config.yaml
n_layer: 10
n_kv_head: 3
norm_place: "pre"
rope_fraction: 1.0
beta2: 0.95
weight_decay: 0.15
warmup_steps: 504
steps: 4444
Each number is 50 + 12 x the weight over the matrix's rms, rounded and kept within 0 to 99. Layers, rows and columns count from 0.

# layer 2 MLP gate, 512x192, rms 0.0793, rows 1-12, columns 0-95
41 54 49 46 31 66 61 36 70 36 68 49 29 47 44 49 58 50 59 39 52 53 45 45 59 65 50 37 28 62 56 25 81 69 45 39 34 58 37 22 36 32 54 45 65 62 40 42 82 60 57 29 67 42 61 38 73 44 61 58 47 47 50 57 40 49 04 53 50 60 19 58 44 54 63 54 74 41 41 39 60 38 45 42 40 56 60 56 40 64 37 60 63 47 20 38
53 44 53 36 52 43 30 52 55 54 48 38 54 53 61 42 31 62 40 41 33 55 59 51 31 31 36 43 61 36 46 60 54 55 26 45 44 67 55 39 42 53 63 57 50 61 35 46 56 47 62 38 61 56 45 53 52 55 51 39 51 58 60 46 55 37 52 43 39 54 56 46 32 51 64 30 45 46 44 53 57 60 50 55 70 45 39 58 42 29 58 38 59 55 56 40
36 59 49 33 36 62 31 44 47 51 58 41 70 55 36 38 79 54 33 22 60 50 41 45 57 47 30 73 70 49 47 62 60 57 49 35 54 53 61 33 51 58 57 51 51 60 67 44 42 37 59 56 42 66 49 56 51 28 50 66 54 39 30 52 40 41 64 45 49 27 40 57 54 48 28 48 41 56 43 36 50 42 49 55 49 51 45 43 53 49 26 59 52 50 52 37
44 48 63 53 37 52 50 56 57 34 50 58 41 65 37 67 32 22 53 58 36 45 48 60 51 76 48 45 48 56 58 58 51 60 53 58 52 45 31 52 64 39 61 60 45 52 63 36 69 34 55 34 58 67 48 58 33 58 58 45 44 48 46 36 36 51 61 39 58 55 51 56 67 44 43 57 35 67 33 34 64 56 56 49 49 43 36 62 42 84 32 28 71 55 44 47
42 18 56 37 40 34 61 50 62 55 49 61 59 49 28 50 38 65 64 54 45 58 60 46 61 81 26 59 41 50 62 43 44 56 19 40 73 57 36 34 18 51 54 52 55 47 41 42 38 69 52 44 53 52 41 50 51 38 58 34 59 32 78 39 50 34 66 41 54 72 29 55 41 40 58 52 40 79 54 40 49 30 55 37 62 43 44 50 48 58 39 41 55 40 59 35
38 39 65 47 35 42 31 38 62 45 53 56 40 44 48 54 60 55 56 68 50 60 48 49 37 64 34 63 66 44 57 38 51 49 50 36 64 57 52 39 55 44 32 59 39 57 40 39 58 45 47 60 58 52 54 60 77 43 46 54 45 35 63 53 62 41 36 45 62 67 53 75 42 64 62 49 49 62 43 52 45 54 66 52 62 66 37 60 49 56 48 32 60 46 47 22
55 63 49 36 46 20 40 60 46 41 72 49 46 62 40 51 44 52 69 52 65 65 37 65 57 39 37 30 66 44 45 57 66 48 46 42 66 67 40 58 57 26 69 44 44 44 66 43 61 35 52 46 59 45 47 48 44 54 38 54 34 68 35 51 50 32 53 51 33 48 51 60 30 28 55 67 34 42 56 59 57 55 50 57 58 26 43 55 33 47 63 62 52 40 48 40
72 30 57 56 42 32 47 34 83 44 45 41 59 41 56 80 55 42 42 36 73 53 28 29 43 67 40 85 39 66 21 28 51 53 50 57 37 54 67 24 57 69 55 48 36 52 61 52 41 55 49 66 56 45 45 40 35 46 57 54 45 42 57 52 62 54 42 47 47 64 64 67 59 41 67 62 62 60 41 48 77 89 50 51 48 53 39 70 46 69 50 56 55 37 50 58
42 40 48 41 59 32 22 55 57 37 34 55 71 60 45 35 73 49 49 42 17 62 24 56 57 45 52 32 53 37 47 54 44 32 61 42 68 50 38 39 35 54 63 51 59 67 47 78 43 46 35 54 50 49 86 31 65 43 67 49 66 24 40 53 41 50 41 49 33 59 63 53 43 43 34 66 39 39 48 34 67 43 45 57 34 49 29 63 75 69 38 49 63 40 41 49
39 64 49 53 49 51 43 69 45 42 55 44 50 49 43 42 57 55 36 31 36 61 33 44 52 57 56 49 45 52 53 72 40 56 54 51 63 50 56 58 39 51 48 52 43 68 43 37 51 45 55 62 46 39 64 53 50 54 66 50 30 50 61 30 46 49 50 60 73 54 35 61 49 59 55 36 53 53 40 53 47 51 39 54 51 34 51 48 59 52 57 64 58 42 57 49
30 55 53 37 30 48 41 41 34 64 34 47 43 47 50 43 42 44 50 45 52 41 31 77 57 42 46 46 43 61 59 36 56 42 70 43 61 41 45 60 60 67 63 33 16 47 44 36 58 59 58 49 58 51 52 49 32 45 27 46 54 52 45 41 50 45 39 34 60 58 60 38 55 61 66 50 37 37 43 71 53 54 58 49 45 54 54 44 45 41 57 47 42 37 44 46
50 58 51 62 36 55 64 54 52 43 52 46 64 45 46 58 31 50 41 73 42 50 56 67 42 66 58 54 46 63 49 39 70 56 31 51 42 53 58 67 49 37 55 31 47 50 61 47 42 61 69 52 70 73 57 62 39 54 50 43 41 57 64 69 49 35 58 47 47 40 53 50 50 48 60 32 40 65 42 47 54 64 52 50 43 52 38 31 63 54 16 68 75 44 62 41
# layer 2 MLP up, 512x192, rms 0.0719, rows 1-11, columns 0-95
42 56 33 21 41 57 35 34 31 60 28 47 31 42 43 58 59 70 51 47 54 54 43 57 24 58 39 49 29 53 60 35 45 29 57 30 54 47 30 35 53 71 53 34 42 44 41 37 68 50 66 51 58 31 65 51 53 70 47 26 42 40 60 55 57 57 30 38 45 37 55 44 36 39 48 29 53 69 47 57 57 38 47 34 49 48 37 62 33 55 76 44 30 65 45 38
33 54 58 38 53 71 58 61 43 57 62 48 41 53 59 42 32 46 58 31 30 49 33 59 62 48 67 34 48 54 76 44 39 57 62 65 14 36 51 63 38 37 23 50 44 40 36 67 41 60 64 36 48 25 39 33 59 53 58 56 40 54 47 49 36 47 51 50 46 47 62 63 57 67 48 45 36 76 54 38 56 55 35 60 47 44 56 52 61 36 51 53 50 53 37 39
32 31 53 53 70 37 61 67 48 65 40 57 55 63 46 47 44 54 48 41 66 37 68 56 47 59 67 36 50 59 42 67 19 45 54 50 48 58 90 50 62 77 56 32 56 36 58 48 30 44 51 29 43 47 52 58 23 48 75 39 45 62 67 46 39 60 46 45 52 49 55 34 43 32 44 40 50 41 49 70 49 51 57 25 69 49 41 38 46 31 70 49 53 47 54 61
65 74 64 61 65 77 41 69 43 28 54 33 41 39 44 42 34 60 41 36 46 59 54 52 49 64 36 62 41 38 29 54 57 60 39 62 65 59 59 54 49 49 38 72 65 54 65 46 70 61 34 39 46 61 34 61 43 45 36 47 56 40 55 32 62 60 57 11 49 51 80 48 31 39 57 36 52 49 58 45 63 69 63 79 68 49 67 44 32 54 50 25 63 57 60 59
36 44 63 39 46 53 40 63 48 66 57 27 43 48 40 36 49 33 61 40 62 38 44 42 52 47 45 48 28 49 55 31 53 46 56 34 66 57 52 56 47 34 52 58 52 47 23 42 44 46 43 45 48 59 57 27 62 56 55 52 28 58 56 49 42 42 45 29 62 56 50 43 56 48 48 37 71 66 31 42 64 47 56 60 52 42 53 56 30 65 37 67 46 59 44 48
52 46 51 44 37 32 49 61 49 50 63 38 43 28 48 47 53 53 47 47 62 51 53 40 52 59 59 53 48 44 50 49 54 42 67 61 55 54 49 55 73 49 66 46 66 35 46 29 32 51 47 45 47 50 46 39 44 30 59 64 50 48 79 55 65 44 39 50 27 43 49 56 66 49 54 36 31 52 56 53 48 42 52 28 54 51 49 27 46 56 58 43 57 45 53 58
66 40 51 58 50 61 48 67 56 36 66 43 52 55 62 69 68 61 47 43 53 47 60 18 46 67 49 48 38 74 35 56 38 49 58 49 58 41 60 59 67 64 68 33 70 53 37 48 39 46 48 52 70 48 45 30 44 52 40 61 74 47 48 53 53 55 50 65 52 67 64 47 63 63 77 45 48 64 42 65 50 67 36 57 35 56 44 51 38 40 65 48 49 40 29 56
44 28 38 52 58 47 34 40 72 46 52 60 75 42 50 66 46 63 56 56 43 33 42 36 66 53 52 70 54 40 51 44 63 40 27 56 46 60 66 45 43 54 49 36 59 33 49 38 15 56 53 47 38 54 36 53 57 29 38 39 62 49 56 58 77 53 67 45 41 34 39 27 70 42 71 30 53 51 44 51 49 76 46 25 53 52 52 61 35 52 44 75 42 29 53 48
52 50 52 46 70 42 41 57 44 68 48 50 56 58 52 49 47 41 63 59 61 38 37 54 57 61 68 51 33 40 40 39 66 49 59 57 49 62 61 42 74 55 46 30 81 56 49 34 58 53 61 66 65 44 50 27 55 61 51 29 53 73 65 65 49 66 73 50 54 53 38 64 50 81 74 50 39 41 47 52 15 51 55 39 72 56 64 50 47 54 54 57 34 44 65 87
57 47 53 50 70 57 44 57 44 56 52 61 72 48 50 52 43 42 51 59 62 33 55 61 31 64 37 49 49 67 35 68 53 62 42 65 42 37 59 28 61 55 53 62 51 66 43 54 47 68 72 48 62 53 41 53 29 48 55 56 45 51 40 44 49 27 56 43 50 37 59 63 44 34 26 42 45 41 46 69 65 57 49 57 49 50 44 58 29 56 68 59 57 46 54 56
59 41 57 56 46 45 60 38 55 52 51 65 46 43 53 60 50 35 55 54 38 40 56 42 31 58 48 55 32 56 50 56 42 58 52 42 54 41 64 45 66 49 50 35 46 64 52 28 52 62 67 32 44 57 43 30 34 75 73 46 58 42 56 58 31 41 35 45 31 49 75 53 37 46 55 49 39 29 56 63 54 48 19 58 50 38 62 33 39 72 48 53 26 59 44 49
# layer 2 MLP down (transposed), 512x192, rms 0.0712, rows 1-11, columns 0-95
59 58 00 48 40 53 69 32 65 38 19 38 39 55 64 44 36 78 58 59 35 51 66 59 54 60 54 31 50 29 51 56 58 44 64 38 56 26 16 56 70 22 60 48 34 40 55 42 44 40 48 35 36 32 52 55 41 57 50 48 49 50 46 31 50 51 38 31 39 59 51 50 65 54 38 53 54 48 59 57 57 46 50 44 28 36 44 12 50 32 48 58 51 71 44 35
55 54 02 57 48 44 40 43 57 56 74 62 48 41 43 52 60 56 52 62 77 45 55 63 35 56 59 56 50 57 35 42 43 54 26 48 56 28 42 61 50 49 57 78 67 51 50 38 60 39 49 59 45 48 58 58 44 69 62 53 44 56 45 69 59 54 31 64 51 24 53 39 41 47 47 59 67 70 36 39 46 58 57 35 38 29 65 73 42 76 42 45 35 81 48 41
35 47 83 39 52 54 43 47 53 41 47 53 61 57 32 31 36 50 20 58 51 53 63 52 50 24 84 65 56 71 67 70 30 44 60 51 35 52 48 54 60 51 55 77 47 39 40 48 46 49 36 46 63 65 62 46 47 59 40 62 53 58 42 39 53 56 51 61 72 30 58 49 42 28 47 38 49 56 47 63 22 70 34 38 44 60 54 32 56 45 37 39 44 42 44 62
33 59 53 56 41 31 47 64 62 45 50 25 58 42 41 45 20 46 67 64 62 48 43 49 55 44 74 42 60 48 45 37 24 31 74 68 60 49 38 68 26 67 61 73 39 38 43 61 66 45 38 47 69 33 49 67 46 34 44 28 49 58 38 72 49 69 45 46 38 36 70 38 57 42 45 38 56 33 29 43 36 39 73 40 33 40 44 42 51 32 47 36 36 84 59 54
34 61 51 58 48 32 48 44 65 49 56 48 57 85 60 66 74 68 55 46 62 36 55 61 60 54 52 21 20 53 40 27 48 46 35 64 45 59 55 48 64 52 37 45 48 55 40 57 38 29 47 37 61 31 47 77 73 42 58 44 69 48 50 75 71 39 42 58 53 38 36 47 51 54 65 49 40 53 49 65 62 30 40 65 35 33 38 55 71 69 49 54 38 33 69 30
36 37 66 66 33 55 37 32 33 53 50 37 54 44 62 59 37 36 48 28 57 53 49 51 49 40 56 56 55 21 54 54 29 63 36 58 42 40 53 51 44 70 63 58 49 60 48 56 35 40 65 55 31 48 66 47 49 57 40 61 47 61 41 64 33 66 57 38 34 39 59 35 64 51 46 45 49 54 54 47 72 55 53 45 59 32 50 50 46 44 60 68 51 54 49 62
57 48 35 28 47 46 45 62 29 44 60 59 42 57 51 65 67 11 48 44 66 55 40 51 44 63 45 62 71 54 59 52 60 71 54 73 59 48 72 67 51 50 68 81 49 57 59 53 50 55 72 37 48 38 55 58 78 47 59 35 54 45 53 69 49 40 50 62 47 27 39 64 27 34 48 50 52 73 54 44 55 60 32 56 56 31 62 51 56 50 54 56 48 33 49 48
70 66 73 64 59 44 57 67 52 33 60 45 66 62 48 48 42 26 69 45 42 65 49 38 54 56 28 26 55 29 23 55 24 44 40 56 40 74 58 64 59 65 57 38 71 66 65 43 55 47 38 40 76 35 63 56 66 49 47 65 59 57 50 60 52 48 64 33 55 50 38 44 51 65 54 47 33 44 42 76 63 35 49 38 45 55 38 48 61 36 45 60 71 25 67 60
42 33 55 66 25 54 52 46 40 50 84 56 68 31 35 79 86 43 56 34 51 53 62 56 43 52 38 56 51 67 43 37 36 59 36 42 51 48 63 52 69 48 62 41 47 41 56 31 41 46 53 29 38 58 45 54 40 48 30 30 41 58 82 64 45 78 45 54 45 53 55 49 36 27 52 70 47 46 61 69 65 44 62 57 53 34 52 67 50 27 57 65 47 45 45 48
58 69 39 50 62 68 49 46 57 71 53 49 64 52 59 42 44 44 53 39 64 41 65 40 65 42 64 48 40 44 68 48 45 35 41 55 41 54 57 35 68 51 70 56 59 27 57 38 65 48 43 61 64 52 69 52 60 49 70 63 53 43 57 60 59 46 53 52 38 67 68 56 27 61 61 60 49 54 51 50 39 55 62 39 34 62 47 73 50 40 74 38 43 57 34 35
64 58 22 65 37 50 51 36 60 69 36 49 33 51 35 46 43 32 65 45 61 52 68 36 52 61 44 49 49 50 39 46 40 49 33 76 65 45 61 33 41 62 33 43 45 40 64 36 67 38 49 59 28 43 70 55 59 42 45 44 42 45 52 66 38 62 42 40 35 55 41 33 57 45 54 67 59 41 51 22 65 45 60 60 25 36 52 60 41 39 40 40 54 51 60 47